{"positions": "rope", "rope_base": 10000.0, "init": "uniform", "grad_clip": 0.5}
Each number is 500 + 40 x the weight over its row's rms, rounded and kept within 0 to 999. Layers, rows and columns count from 0. Numbers have three digits each. The size before them is the row's rms in percent of the matrix's.

# layer 7 MLP up, 512x128, rms 0.18, rows 269-377, columns 0-127
111:592503542450492446501514511496431524477565540403485471516493506482466477520528551467419507465535533443532461471533502558550462542553444460490490467432576494535513490497512502479575420427489547484478470521499540499517535489424515470532425540525526484492450450533508534511454559455429511514548496520539481543507492490494481465533527562471449563437536505502505486567494569439479591512501
102:470573562494544512504505529417485493548569512468480534557434466510473545506452568535565505510550477496539503476546475499432529488517473549490542481575488490509468538500447563466512433481507533531526519477519470553420536524451461506482450483517441435530582515479583503561511529504547534512504496488514473498504548492474457491432558482523446560532535530467506619494460528465466518418562
082:547584516522494483469457526517462525436527513458433497479536513502449530514499492443493475529491520490518508432514431504518503479490536524372484543470424565519487428495493474491446493488472441537481477565507451510518520474437576447517513490495460469424570524548475471482542513492523525535462539526575444482426462451586486432491560530494516473467509513506438468556500455568416478475517
094:542469450567569465455519514539556520502484472478444443466454523458501453451476485522434493447462470450422481562510504513420549416515518456488531507498534470523560476528422509544483551565478512505516453472442433463506423503500528520498501513431493488489555515555515527543445492542561462590481525489614503476521471424572493520489454469512531489470522466519521469478540461499440488474503
098:457502465430493470439440492412460488502504501572511569480503427512489461528534494565503551489541481506531452440455480498488531470505572472503475427427505504507513510482467422501517548499430457503480590472506506514524551493485477505470437521487503466496484547575468544453508517564554497539443494542414548422521548539516496588474490565493491523500530534536496559570533490500509511433419
078:529480556528558487465457597557468460552470557475514472474522508489440450509471473502542499537545477582516475452439457491554438513505450489461473556486522556503488459493531520473497485455476485523481556528519498411493518544540497444491565480466493438459555479484521566466510491590560421462542517481505440505485556491586462515546573512529536431521415492554557489490489520532486555481506
107:518573457541468451466493415447457519517505556522466445493488496515503541494453531490542559601504467501522512474459546559566523555558450552453477458500479496564506474480556567442517570519558537472521508487493484459474512504482520458472511579543482431514493412514564448500411499459559504436498577507502461485483540507441501551518450530513526486433553501468468495524516444474539529530462
107:496534508622521447438469521508505524482574493497474433506401519558487499545505514462523493517526500549505504512444582498491595549459537510518479543544439473487522550504550418467448522473466479460566484458496552452465531515530531563520505537606470497476468503556481542557499573528463576483526533456482492479512496515509504502460480459488439498523557561534517436492517510423528462477470
096:495556483488524520475468470525587518477458455555472450458489472498523529506477513482510517489431561542454501534538506538529505470493487481477515538428451478499557408503576531457482599529503557550551522527462463503571528480534539496486441492423495523504446428452452510571453500512499500425521606457486489546451544501532441486549542491500560515495511484435567556470498519544554489464452
109:492539516509537504497482580485561492449468572582535458473448463508505506535485469541437437496532494483591515494472587436551509469524480540541490536493474496419472462501493571483492481508477525546445475465476471453476460439556522449430463563451539524543453497533509524511481536529494473501485548432461440487517480537564523486508437544498503495463521475458439502469464377490470449424481
112:449457498480500487510446436545507497533472539442485462511472521497521493494474468425510535491465498560487518537435546516565544533523483577430513523536500439503454514448412445580513527489449477498446436571505485465516518501475489510548485553556462478490522483539506638492554413438544522531494542556441431467482484521522467480542561486490449473468460531492547554528470534540458528519476
114:428564466469571553597436512525554499542495465502450457552465518465499523501485460494480478477472479573489469409516533515505447528517543517474482534574524533510515519481447594476461518549490542496499419477496457454496492554511500530490501499425454571479522455551574560505461492515495574509492492499519558566561458531483434564537514464501457552483554564496503416475550491500487524506490
084:505519490568537515562483521497483459504483539500592473568538448519564507509511530567511508501467479482548561561456595504573502450572536511529487476487486481530498484487482468517472535521526553494396461542471565533487450506472491458496557484455465469500441542525493514594512408491436517508493465486509468440571453569438511477497477521478584543580488527444509478530513503493466490540562
099:509471496494483447515456494451495587540550481527516542456476475570488441465517431467476512499540514440524485535472542463509474508581492529550545541484486521495501497423553508478450506413507488503527542420549504444564470501495522534543514506451505447445473535493537521472488511490466481465514504581590548548488593549554508481549519486489470502444443505581562523491461511519485430549605
102:487412482455532539469474497559468494459509512524506502443547451512474546402410538488496461511489510511582575448497529517441532516482426537518481433502537522478494461504540488489479558437535492576554469430498494515513559533507524533489491467439414504569560507472574525486464513443526497472470563504481542508459491535512494482495427582490506531557549488530514530505506598481546488459450
098:450512471492521490554582482497425530512521435489455487464429492451507485541466500407555485551515477470533504501493512567494444466537551521496504490496470456542488552509501487510520444495524515476483471483429561529537536442468465505494541448581492510588507494506490465525505516535542494542528491571442564549469592446509605602504511548457465503567512486492459475464508537555517544566543
107:474555525500399542546567521470513434462512489514567482421505469433483494501492591453568518476545537498442487510523515511549414481453500520513491489579426479570485464463557474540454485549554423513455557513534479475534516554471464498504482497545482453508429535435541504539505521465531480441470489525447563512459574544521492475465468435486440484525550482425505530506485497524524482500521
102:505539508433510472563520493469465535458515484476486478504488469494575506491540526467520609498442518494532431507512468499520423498420526460405552443521515520553479546497488529521518538566533530475457503469465484537528600505464506412507463543517537532471499576526457470481601429538512465512507598522489533494513535493567495551502531486430531572491552551472513475520493521517505479487427
097:464505477507537535546519425464555508436513571495450449522525480484483415506500479532481547500509501411563468527480544500477553502444452508504455470409482569535517497503532494511533574512494487521503448547593437552538496503555428517478417491551491487515465505488512398479486559492459498485499482524491495525505450513424616512483394533533461492521484496521506491542556472524555477493504
103:523471447504518511432617516521500478449551483495514534511479516469617557459573554484477554499559500537417554532448543526447526513473424414498455531540426436522509532463527512485519505424473530534511513497528476560473517480456517522464515498504475431571487556487484450494523564489478432542458443486452550542462522538475525513518519483504538485493489452483488528478567442537466553501516
109:440497471554495506451555527557501581441455547530548499493452519554489392446535487513542494514560440524557514525490498540486571550441481501491488513476444482553463430548471528529522539483426468512547486445566496525465452449516507468496551538588467548546499509481444530513488418504546471443474484586470480541472531529530489525473469504487535480449501507513507583451461527503584469500496
100:494541476459479510502478488491560460512461521439499498496519535499493495466452493484591473549408459460507495538523416563561500493469524486528494549508493463482494483460516474516523489500439525548533533512449472461510405526433602504485409536551528581544459471539494466451469528513455485500533588544539500504563547465520492526547485434469450493476587456568497523465526465458475459521420
092:618502503439509463525495590482438497469470500474415538441511495459514477462538498509461485529423447559543427492477467537500455492483493481523474535526547563518498498528489510461472420428531548475495576492524461448468538553567545515534478454440491496490496551487517551456488457581467518529519500483488531534523505399420469510546506443477445526473461542547451490531476507533497467443533
099:493453533532455447567522496438484447522474427506477505508524446499488597471448469458504526471504523440489434461522501519513492424517494458553572460486439503488506544482476495468600489489408542510513559468471567465550526471465476522554515439435502565557502439472491487490505521463500600514496499452541390473530518434570515489493514478498515514485539549518494564498522552519457456486483
089:517524545468489524503472451542536450587503481447518517520574470527460490505531521494450438486522535500438537519485496413509428502520522492514488506461489496477479525479451445500494439516466533477524592548446471522563495536473543435432441523513486551516487541577453496481535472608436522478537616455535485573432547475496540469438489469483484477431511485503532476485436465501503561482483
087:440535501556460463423493530484490511441525516524502523488483577501430486535463448503524460462532457530527416495531497421425528441518446510417478569525440511557423569527483432451534507493497478489487459558463409504511509487494471472480582482426508513529536474560427550537505467466563559527435516490523496531469522474508502438455527449501529506512533488501504469459570552534506501533500
086:534509466519574480476486417559471394509504525579602531535464514520543452565515556549555557577479481548498518528562491505626489508498494474455465492468450556471482505454526524461517512485431503481529472465481477565483505462496480504458541448483505492433554485554486506564461511534461488550552531447496422501456491438480477536528467451517508525504521452471482454477559517523490514476457
105:487584532485576429479542492520457530551495462433508515444520492497486478531544469485502508580492514485486540454496505467544464508468553554580472536409474438479509533475503446461530506500466462497489533538501495484461527473475534463453547523582484534554487510491461501466468531524529601540464550502468423545463425535528488561462455545472461468536493494409482552556459490432583520476537
104:538466481532506541447500483543516526492501498568504440473461497464454415503523511538480474462450558509512578508494519565542524535488455492441549464445562602406481453442552520520499454500462504501588472505512546453488446468525505486466484437520542525506560532507460423504504470459482527512478507508499480502540418571497443551487537504452451480566513473476598526496531528481513471591546
102:513432488499561382427497524454498438489530516494522464504501398526485451511502481601569514542481491528463475494455466508487469455482544536594549485533527482508486550549535509465450510484501458499487462539474491563500490453495532378477524525449528449461482550512519598527495469542524502485602537466427522480509551487520449519516495507510439508492452477445534482513464454536481537503527
090:480470590434463467547440517544560507509559549481477535506527505537447582536519530489478493452551542467490565488536486458497512527578484511500576529469526471471462575481509518484461473498488569499493495539485494430527513525410490439499487563464530467497540499417510502587520571451514549463492469412544532534491559507419466561498474525510489531537509475493521489618468460512518510497512
085:523537604553420567482437451559447440597526519461577557462539517471486495502508530525509470494498505511467533543500487444517577492497479526537501457531513563550434482515461460439520535481461541475510501526482484554524472462529471510475501513585519551514540456528438492564544556537534498479458470504565562464540489525536498574534494483524430553548486480523494534416541448486463466492512
120:448507496455543487511497509443511502528505505456513432479462498490512529527464533522530601564486452505468511554468523495515505470494489536495527478519449535492474588528550544540532490512547514490537467465497411522477555539465543538521557433561460521584538391533451525402542537541484537458529497469387477464482484510478458579531534441486461519473430465476550517524521438502550522505482
099:547509480484477532479433525531521491486490500521490478457388521498527508526543488462479501468502444476501543506522499520540538447528561438558549551470550531516532489467468469424558485489435598470497429453496546451514497484591451438448486478419480499441494476504477576508418456451544487488456560432522500464472507494503513536473560517485537491529444588477478591486518497550542508467490
095:524497551474396564455475477478491476533556531556456513486517501478487502477486500434472460508490484407552502490531458543494490481502565511434509443528527458558543421458443504499467444516537539501543500444485538467524512498449480523512468540525493460491444579548511470454499479544447484503543537538504525469516483483454489458516538554439538554616541484519433452511595517550471489489401
115:548428517526520514512600454544486503499468444526552504462530510501583555566435473519537433500486513485433515488486573430506513410483554381567480513482428512476532523553541469462515484534554516469516493524533482500450526541513469505473480521461484469491459475526397552492459481477510532551550473433437521541565493591500510510485514531511510533485474478499515445560470476478523506443520
085:555481573456454505594528391495498444541449514513517522481483525457509479433464500412550496445429522509491534479539472544552539473450546541484515469492412485499491477524490514562514554535499480503488445462533573502553417508530491489452555449526435438458512441518514527484527566508467429501527488502594495543482497529476469478489533456460484462491520541505510517584463451522481549465539
103:516592522501485509481500576415567460559493456462515509470456444550513562487513494581516556470532563524552539465535489455443440477541537563468486524481454530571482528482532486458499499458491485508533475505445531494470435484483439580518490494539540528499519547521526521451510377594521492486500495527511547529516564505494481568490485456488493542550541443467435536549449532540472468525485
099:551478499493486479583468449537505554498504419426513507530506473512501474536534515527492519487570485494429489479515475492467501484572522417512575492546523478458493466557490480462534448531505491469547429445552563451513539488484530525551572500423540530466545472594519482512503495423467442483489446520458462513475528545505544512476415473487506532560514491409429396521502484530498541455493
116:518478495501485457504579493467521523495544520442525515550444525541515481426471461411468537555516503526470464479461544501530532500507590406480532523511494485538486523499534549561443464467488495512524523475573555557477525446430636456549514558545551464536504472492504448515442502419542554459520490465443511543505491467525538463456443545532516511498483435495465529488450540548504529558487
111:509491441496450418503535492541509510459538490533493476459533481478555504512466504556457473497563497462484504519452497516505531486490482453592409522444471527464530537523504514491394505401466538467489486428477507505537534551478520516544463473447479448476459469527562564466499539470448509490524534559514529492490543541430479456487416424461484501526520529453558430412506560557574536511492
111:463595497456510501492490570518380385452457525504545433515463554463509435493573470481453504493554487508511587535466512499505560537482450459458545500492485452467440486509537454542499489506525538504469535500461466421490551488474541484473510530499541495515379598492448467501554535488463468511512517470506484420490539547512533477534455516464525525470524460526544510518461491500547481503546
105:553523524503462544486465541445500575448562541441478542466544437443478466526530562520505563460537548476483471499495485543490571512501534486493475454501581425526456535489527565517482465525476493522538531476489480552460532507562545492567456482536557497500517564522505459492598480518459455478476461444510537528481458500488421458448541411450442546540484486492517547453449491546462549489427
093:400557512490484550424471484464517480574471474454566549479560546541522495465430455519461411521502448450543574503502470457537503462492488522525454555516425531536507592474526521550537502494425517542518580484583503437553516502497499513530470401510468511485483474479535524453504485528520455516461467498553492519444530475557536493459462527508444494480520501420548553497497533472521544507477
112:546485481556476583421524467530505486505491542443512516463508569533533501509489470520514534481495482555501541451471561468488467409435452506506483499482506445442557497502478523554463501459522528463494531576521501448521501516472491462505593556458510521551468494448554537526454522419466537451528526457555480501577483522470541545494483505517469504507403480508544401515460588470506527523394
098:486513505505478503459516494559507456522591480510456535528441548499470537481544527483498488485407534491569566457500531429436495499495482485522545552528537521515483544517569524484480527537455512457500493597538473492492485526525478575556517542499502516535512441509527456497466463465516479500534542509544600466596468546516573518560503556520568487496399426473485533423494500499471489577561
098:549467534544554467558510467519485433516533513505539464504538470512478503423492498492552460553575514478473470513470503550481493474513382465489400466499470518435488566521547528476585519502482508513533455509475545404485533538485492538480483449528498536500549484486495546418410486542549497533418541522490464497515528453440515469598536498509490516428444472467465502486529478511416530502546
114:471450532493484585499465532461501445464500559420513571496463471426469494558444451531560512458576527536517507504479412511453509535550503501542570476538471514518549521502532449490505491466486482525441428518440509507511495527541515507481503565433436481480503522490550536490418397477479570518526451485495504503465412421481477496474478506464521497529558479470563514533432527431522532458508
121:496472437435542514536510551598464427491535581509483534518540458516537510501458452564496539429534572438475542458518477506539510524486547519528571575492572527497543529488482497515457492582436530486545533445532482459506502514537524585557513459491529487533476453515509492495495537481522496465480479444516584452529529442514486521470500475519508500564484568493487448508533461523542373541521
085:491590424497491516458485483424395476547483468481437547518570503540496534431514448546458528520499492498531513536567556433440520478550472432502518491453494482475498504542534548482431477412512520534437475536489481508519543522517532458488544499476444478445552530461483509513494527523529506467560467484435505537456492477479477516460551599497479537448465503410470552442459542485502469570491
096:507530510453482503514534551498444539518555457485516475439509460551498487538529471433573512490468473478524412526536468561505464460531528548529596473508560518514549452448472522462524511558499505445544561437510518533600594561544475463509528517435510473473496516457486545501517432503510479528526503531540499404507523517436392503544466465506551505472498449506555543514464543515539527549476
102:481504499538532513573523505477447448622495519503559539474509546514520531467493463498597488509435523490452580521489476490531501555508499534444510476492423388466561502482491545589514568512490456506607528487497467439510458482497535436546479501491471446504485475437476517483575491555458471532545455529549474506519507455494468524518513499455472532522551519524506460527473444586449496452498
106:491485580543469549493494511424462477544509490427467500485521541562654457520470518569463485492512424508479550452519474447540528448466455610508493479419482488413524497472557472518521518491427481507500492524500452500447507539498456500536442511490503494565470518516531473519428484466526481576448510586497524541515470553529560531517549528514516461477482493492511477536515495493494556515567
102:495475537519455498533490541464509417475452492408533466488480543492457466508389549520539514493507465487472602493542510438567541475532539529461427477509467532445525494536482543453552461507529536551492472470555579495510490463529519519483530496482500450518551547417507430521516514522540607510570473494456490512561477550475477455510478522510451486554477520518442552539530531517485469423563
123:491475491473530468544514494475511558540487502530421516491508529481522507470461419445486516610465459464549557496491586431489474551478510525583529547479492458541516509516466468523495454435520457474471541473599402482519514553509579417457479556499519493538556503511490484455496563473478559472559537444518502508506522532448565481528500537459523528416534510532493509448512463467513570458480
098:457548620532523425517500489470478427497498570487500488503400480470499496507518546506489493509465514605527514528523527508502510501513471471548452514530459566565398404485515512409455470488527499471468543466482448513511577465459447613483492516508521519506548575457525461417459487407503530452523471506466490517517481469469469519527505461519533489512494508503479443509561488479499472480493
101:565496479551478528502555454531513501445472456472511438503495458495464439454526481520505500521509560563595605510512520481487525421445463433593530464501563501520522498511544556589542502526466454540456474495553494481538528503509471462469479510505547545532459527480465457437470556552531554467495483567505518544452504520525446459496511457546516494459544541488455549496440569518489462416552
104:521445469415523468535503498511560520499488535389477391494492435518500483446483481470434474514511540519535465467449558527420471491488494463500470428444556482512538568591541502488557517483533516527515505492519512535470527522553545527429551475510527495449480514503517565521482475452464511537518397480524449546547510464560480446547542442464437546577521502472502528482481454497474470462525
101:501474556529565466494513502515497495546505489487511536460500561537447534521449463503559452502503469475532515534577545521465479507508522565559486470510549457449474465513435575540441482475502529526586528488452433487498489468459535585529486560555592446546496534489420513537507543415456538496555465517554469465516467516430484514425491439475526491473508448490596531527435476482521468517467
108:484468449495561547499469552483508533450537461489524528439513532473552503449484518531494552530562485474486437534491562525528480492548520445424464556492500507578482528412493501438520418500482524519522510461568530438454545478458462498512546506503443502465518459460502501528546424435429556487523512445490541522495490477395557530541487516466491443497451497520427529461536496412591496491503
096:466533562455482574478528495455481536473499479528473488517513442431453496565509476501484567440485510504470429541542494428483560571443548465492505529473392534553483535491540479502510476476460453503530475495534499444420529534474490437521519605543443420475441513511575513419524516441450460456492478461530498520459468562503550529473524503501487461516468511484468552475466500545489540577509
086:497480502562522482423471493526486489499528525490447512562493513531508517516481443481535556541482459531466527494523522507439549446525566450447447474519412500518488580453493512454527521491521514567528548547523483480512503493461425546516467542445442491422585555481530463526460537541466527497500460533489519529544494577574498506446578498514440524452442526570458420563471478459515511587503
104:589459467487521442533438464493500583582518472501478443497500565498551463486504427483543501480491553464479478496480508500452409445556443543495518524487546469441556490437447503511471490503472476471510508479515436442526573421540440499471448528516515449460514499502433531521518466524471435558461523443437462504494456471487463509537480494523482455465470541532387532505490549482423535471494
091:511468508541475573527472387456495485588492482483490477461518524557546479476507503533507538461513539521524561562531534474467480518507502460497527456416454527538485455488496489572463536514482520507550493556432614484452525462514436508466462506464440497478553536458464507459577503511495510469563563459501470432485502541567503465449484508422427557496453502525557539538434477506458477454515
108:506470454504488531444510521464470488528476399563548478492500458489574508484560531433407533520468464553564515527515435473505536490456478512511490513414502484481500487487467493528539509493524492495480467457572494487545499441529434452453536567518473466575500528512517484438503512513474420474465467577433513497510517472578607502389412515502502491539443526518497492462551464488529473534494
090:481470439440475556498520539534521476501549509518505490510467440599535502479565496458439524480555468367465456523524525495486459507559492537493479442458507467497476442546473446466500472482507448529469565559513576484464473526507564411540480498536559510482476507532489532517501467550507501507492491551488482519555472479434462529444441412485465449498500423461481468484508427547517448574464
087:537476545516550470586507498544545495543525457469489466496488516577521516542514478484429478452544608506493466591449541509481512503506453511433460587483567524496527550487505439540464456504513521533389521548512447480502496433467491498524508528461506528482552520543496456442420481505492475534454512455456560484475498469519527432459476528441487480446476448532413471495473517440469524432520
095:521516485505522483479484536526484523451453500488527523488486597502543430521391512545482473518456526467461483519484481455416477485482446477460553469566460441550533487490460471456420552528590495530536472484509537519503458489456429458529457468480533496508515437478552502490526476503513547528506518574612501584456577485506524511472452518442532537483553469483497501389471529516502455438497
100:514445472514491472526431508506455536489504442465526452496536497546483527541514474513536570494475582494518544502506508502462474465518530448499553508515448514515516563474465492552496452521581538495518444539485531500519503587462464530518455508434556534462519480479627524497539503500513501484536512439499648497470507437517548496536511431534541540466473496500444509487459513504448495443365
093:394482456464531522458491556498464513469544415480506517559434474533535588503529515515578523521523425497483522564458455501521497519485514435485528461584480521493468477513547521474470543496494465522439546523446472525443554586521508496477437482490478438488477470520549578503506474444464469542488498528516464497578556510565554454507543457433535482515528504508559435436502562484487465550497
106:492582516460496447461523493483525410522443497577432554510468509580487530505477421548512540417570580465535485454383521535512493500560535472530454517539488459540554584508458513522474496440497469431484491490472484532503538536537518484514463548604514523482465514506524517445548451444529541454545532512489503511539435467445492491449455489504478502527483467531511476524551482540546500510481
102:431501539485475509477557511470570493520493466464417558505456447473522545538495507475528488501570519521453505415520517559415429500488483560509522548519529504476540523461539463557558569492607468499470552563518476512532438472467564504499544512436531562475471532454515565528471548555510464479408500469496489476489510469463499465467428484542517513512476493526480620509467510481524477552483
096:495465544538505517492480465429461550484451478529515481485508521486545491446504369521493453552537437491478508475519502501526498456501511452509490486448550552511473539537591507490495505536549449511501467486580496492403532545481431497545467525542514464528481465475468551480553516518510517429509493444532517487457551499476424520534422442511520578479466494474555462547474525507520552503351
102:490490563561497497458518613442467515468466543543505454413457517492528479461522471506497505437458502520445493478493547556553463497503553490566522526479470499547521507508541523494552478503470504490432501439547438482501528481487499523462497437461561522494423407506501556463561434580464502521471567482475475509441499448523526513446545416488483441488441496462504562455520510490481401534480
092:544447468501516519523492498456550513480495476473538512523457506466535525498431488503508533490503508564492457400515485529433425554516457500501547555466506480551514472485484544474567502561520494518501494602505543596561517520504433444590551443517542494411531514480432455500494523498610508454466548486499556575479483549503569515449478526495500464557455464481527527548475504520456501549474
095:509496570538537491548524497494467502503439543532548508441540444447451537589541551496580528479573535532535428460559487453533469438471463466462525518539503483520502464498493496508481522500421534507571482489495467506456468577540514444492499569521498480503491406545508467466507560508399497454547459568434565537583551520556461479508490439442498520489462509524488511495489545512500549491491
105:502505486487520403602441484529430528570508508485522531488503609491516501528567487511500483431492526491432479463418507479562416554537537463463479463483545575462545556481525540509502534424535508499535539467520495505500549511515514523473521502455544560584430565471504495547488505503450482455521514522484515484529511498502491511495471470507424545493529496479545510554591553544481416451490
088:451534511496491516553568462458559567539561570457583464474468449522523487489460497453519509494541487507490558470466444526463499541484495512525487528514429522480506488499458544569481521570518561466570423525569520519504477602496513443606481507491548549510514441494516544424535472459506500490460538490505507452492460529567480471545487498457437548523549545500456515497515544577427511475464
107:490545504522522492471559566534524472476549530510546477503526568487508464512476505512412554488529491586450503510512529498553470516534454413511494528541464378504554530459513597527485537489457502515520501414569536502537523480495507498429585482526493522483510410529515553499518537512466489542480489504509472565475580517468517510451484554478541499458484498544452460491431527463458519573408
072:481471462454545478579560512551583537541438533500563506561497507492477509521522514567531540453556534446543469424501453478558470561554492498569449560458477515450451520434538529537571537580511540461495482484511455544490534484507516451540521526484544446504522451502520449485447545487436482532525473495546467538484559509481481526444463471552534571491450441484530461557577501488538512530499
083:518487545545504503510484510570511575523524479490464471444502547524488520524503577546510479500440520529442473501483457483413481518515489520452506550529549527526537517465527425554515516561460437429534472470552376505551444455521507477508456483447504519500582501539489489452500497536540523556503464509496460538491467510514515551515486483480406469480437490463453554475472460481517492342529
095:544515534463591438560549507519510527528430560492516439529481644509493474507508458517409502437491507506469479436500522438451571539543479483442439498478483537475502519480515535505474507467456511514500514501514452453476436432539533490555523506532498493484506490501417539568488534548487453550497542437509504509543535484490534530444513479432486497434477545525505498441446500456593503492566
100:390553486501573448487539440490513464535530513481586425419476496552521439524477491534507517480434444492481484466528482497534488525550500478532441509479551434488515519545575470441602594460509455433520493509487527481534485521485536422497554489472415505489492520487537504461551466546457478511531515496510586457511514493472537516533543468481494456525541490443493477546446501577546533509485
090:489420454386533469528486540474472537438453503452563527434483527563516529559447507494510472486512503518562532490496507517548486503555478493555527499526536439479605507465510524457475544517589430560419526527524566575510473447491489540398471485485550477523531558505534513501503563488492547480486489553516499476511523511543506458528524536503511543563498472535516470523477558464567425482461
105:542586468552486527527475548479509555530442439500531467500568559465554502470533461502536527577461520483505473538572475529424448504459451479468511475516500534466484437507448479438526469451526490468473426520555471444428537497523522424520522501498494497462560453501527495404506532493520475498574463508455558543566412565562481551482577500478448492446481475529525498515484502511485517512437
094:442512448518522455489503512484544479435564489513469460464486496513504495459540412435433543512458503538519502500480485539485489480548559534439487490525533469466491550539467501568548489486528520514502461425463469461502552533511475547545555645513459418530443485497514479537482539414512491553519574530542470518513556596602481450497537500484445475510495471526459466487500518437478521513469
102:461469539490534480479416476479495457507469483483537539446452635608528470422458505490581481501507469526454596490509582505462451492460510452532520493490486564564481536499475428507419437513519500517453473480487517510499560527540523438578494530540578492493503474466457493513525454515457508493554428478519522517466484490461544517458535470515509491580493498541480516425496498496508439509517
110:482474477435408547463498483501541547548450531477475538522454483441487446532468519511479513500514497441550537450570484493474477434479495499497421493465500538541469505600503485517544539481483477510443506478572467498530432444554509523439481482484427544425482496488469438468460508542495510433511579547489481479503529534529520539500467493561574508566519497507523521580499509496373532552451
101:494540442492524538503463464515419522482465453467629509564458499559513501521473533506510484477539473517532566453488532453485509473398551470499501531464483526526504486498493453580506508502496489482491491577464449489508384491470499490485414523486586462481485537522471515500503505506478505492478534491399580515536528538589478479521525531532491546453460525453528516539467489469522622477551
086:450506519502459528499465486516492472577456516439454506570515502479526511518462503481469518423448460489493458454495469481490506439524521589504511525438514556479531565505565453504461496542504559507462444526469592490576436482410491570532529460505469610507534503512602482557552467478569549516556499460488532559476555446502512485517453535520460493471492477419474497477519539499521518493546
094:586576553530467507485494527508513500519453442534489456475443555512493535475518479435543537474542550514469585479531443499542503511555421529444443502463539556504553508498479419442479488523549491468482442561491516518516512465537406500455507543519473462500486576474527468570479477542487498481543544536529540460459413413496454443478578508551519485491526483462460560489504521475557513453483
110:490467488455535468550575479509448467471470503491476523551516488510418477489475480443549462505535497548472486416456446502524511465575488451507482557532503495386507492401571472481557547557469450447443430464512512473475472554433506491469552511485493545469501521480450479508511455392517525529428522539573501503528570511470469468532566486551472512496520520485498466491505565572486539512485
110:491477514447523452466481542432476528502465574528583463465415530509518471553522508517532453523530556382565519524498476461541496476553530513529519438520469439527489385498507539486491465501490527526525430518510444497475504492498488522522497478432462525543514530480471508538531515496432500400480510433531456490573465421446503502458527531490481477563487476499463467477532554467557426546561
107:511493529481500524555546486557529521515477565504508487462426486441485517543460492507490533490519595504467507461532536452432588547504545410506519548450456539536534505509479483575405517518454571538521544458574530560497547553515538510521556506551508501482468445475572489516508514492462493483534502522505506577585447499501461464420502481541489465417517567443521561509497520511513455548516
094:477484521488531484457523533579481518475441454558463518424515436461542578491432514441471540557443533460481552534507561518461391497490504547531513537470511524515495525437476557498426580496522477512480495488461479471503470545521537520510516517455453595500491543556508486394456499528510524504473528465502533532472570511430456533574543486477507448454524525502561521477516519496586468469465
103:522468496440484449488561546469528509466391419491512495511485504460510479465455571543454475510494584479458566517560560478520528433509476562551465445498508532507542544440502502463537535494534493566489415436529523448515493420557474501444507536470512511464498523539449521490486511497475534506501510443418562505505606499432510498543506571523537541517512564483522548558524478480506460522538
096:472466534492504475460585460479495449584537492461511513494486536453538494499460514453528523494423561558534574534468526417561498558529508468506472527457527429445508487460495447533481591523514557450534468548492459455547524527480427448509495459519455525546598471499478543488491556523455497528510497487485541447465499526488549506516494470482476496491560458489451493505460551428417476582427
096:590514567431480542530430483467501431475395555534492429495525509495480465464499509487493552489487514398442527469449471544440439508566538515464446473488512496547521492519509438529493499492517545519538457543545532515454505494473557532526475529535571523512470514533471470494555579481510506451542506508568500470547500375563500543474474494562527453475469453491526476463451522509535445527504
107:507471411541459475459470441477504523498443476501507478493486500474428545522518516483459536499492541513475538565513489557517524599587455507433478504544538534456543516508472458494482518458519454440474451575526483462482442507527494574495416520510525486499525457504532479535511481478426466505562500502526484543564460503466459475485563516509432485475564507428437585464540550454514573456412
110:532483533411467496493541469512460528526488440533520506456491492493544530563537476460463521526510422510556481410481466485546472505546517459501499440516444493519471603477576497501464527472479411507456502473521491474513435518487616504501558486497523451501441527526563457492457454493435477561511479476501563469454544425509467522586458457530493496499516547526426509467473592452471501526515
104:529497454446462573441442502527540491477468492478421411492508470496494560529471493496484472461496526461497504514497555567492547480412524530528471476529482494494524373466515459535486550525528507543441522517559541485534503514438476474501399559459498466512495426509501513477464528500464471452411557569533505436502514505408526516502539501456475510474460512469542560465495433537466540421512
084:519534521496522492528474474433496515532535469506497513421488463509403478498488460470512529471535452557531570464455476468501490504500440490532489545491516580559474529493473482507485471513463479480399503524506483425514490606543447546427477539535585496531435478486487538509538494436518502489465493510417461427497540460486595524499454566463445519416522532508527515482450506426476453464557
089:577514438593537513416395551461464517531561410495564545482538516485511497514465501433441493495506539522474505505480490489516512469491439499514492473510480488414486518492469507442457489510459545495512515497471536491495483569534483516448510498540546466522473497514527486461553442468465519478593480535492510505503428486494469564503504553445554564460484520574474526531388440512472456437436
106:475529554484409533616454493399512516521540469522530530441573507475531448477465551540518578526536507532459483415405463469520500506520533587496550539481456469541484523499536452507495463424502514517521493537476510476486534577471503493524489552492513436563527547489534488495470578507529522566510591499470555466463483459441532528483495443498481476522449489489503513454516477510484499580506
093:544540460436538497457483513522548455458492512483489506476473502531497511557586550465474504503541517522524544463497545443471520537487555497436521521542432549527535434599489479501438570508492474611539492529456541499492456551463463520472438480521479567482530504521513449566490557538439500429543503570468539507546524539531527481560490467523469486456582461469509528514556428489475552548550
096:501518455535487553506481540467451471473504486517500607528489560492468492581541528466547463385554492522457582520527463528489420470552464483462567467516518452521531474526594551566473539514498558503448488499464558430552503490469478468498493479502503494577468504449491496580482529509525518574479515421549478521434482460505458460479515528477513521446464524502502495446476484470556471461577
104:514502466505528444495496497462481475494480511538569463476459473552462466513574475428455463518505490450571533511494539509519485542502513449541509473537506496464495474433521418448591489543494549497435469492447509496529446531455576522460443523466529459475447519535412572471529490495489434446491436588548441533516487503537511520542452457479512502406458489557525606534457477512521511486532
097:519471477500514399564543445449463505492476561429524572541462507464569560490450570587520518448477535457489482455475467550557498545470451522488552527489546496416449491478514535501572526515505474499499523504483480495457591540531501493473474511499553480576545516462534552533515429485498542571446482531454482470515513452460481485547544484534453522478517479525529437496511541574546457511427
105:516520535537546539497396483510526501541482511409553479503437494520475508571495574570486540409584517525500529452553549468496513549528492458525482412480537469493442570526540536510452492546469474555461509491489515544437507463385513491500484580535452502449485476537452504471462528521525507533538537498444427484493566532501479512535503467556527465501498501451441537541519481496444498518444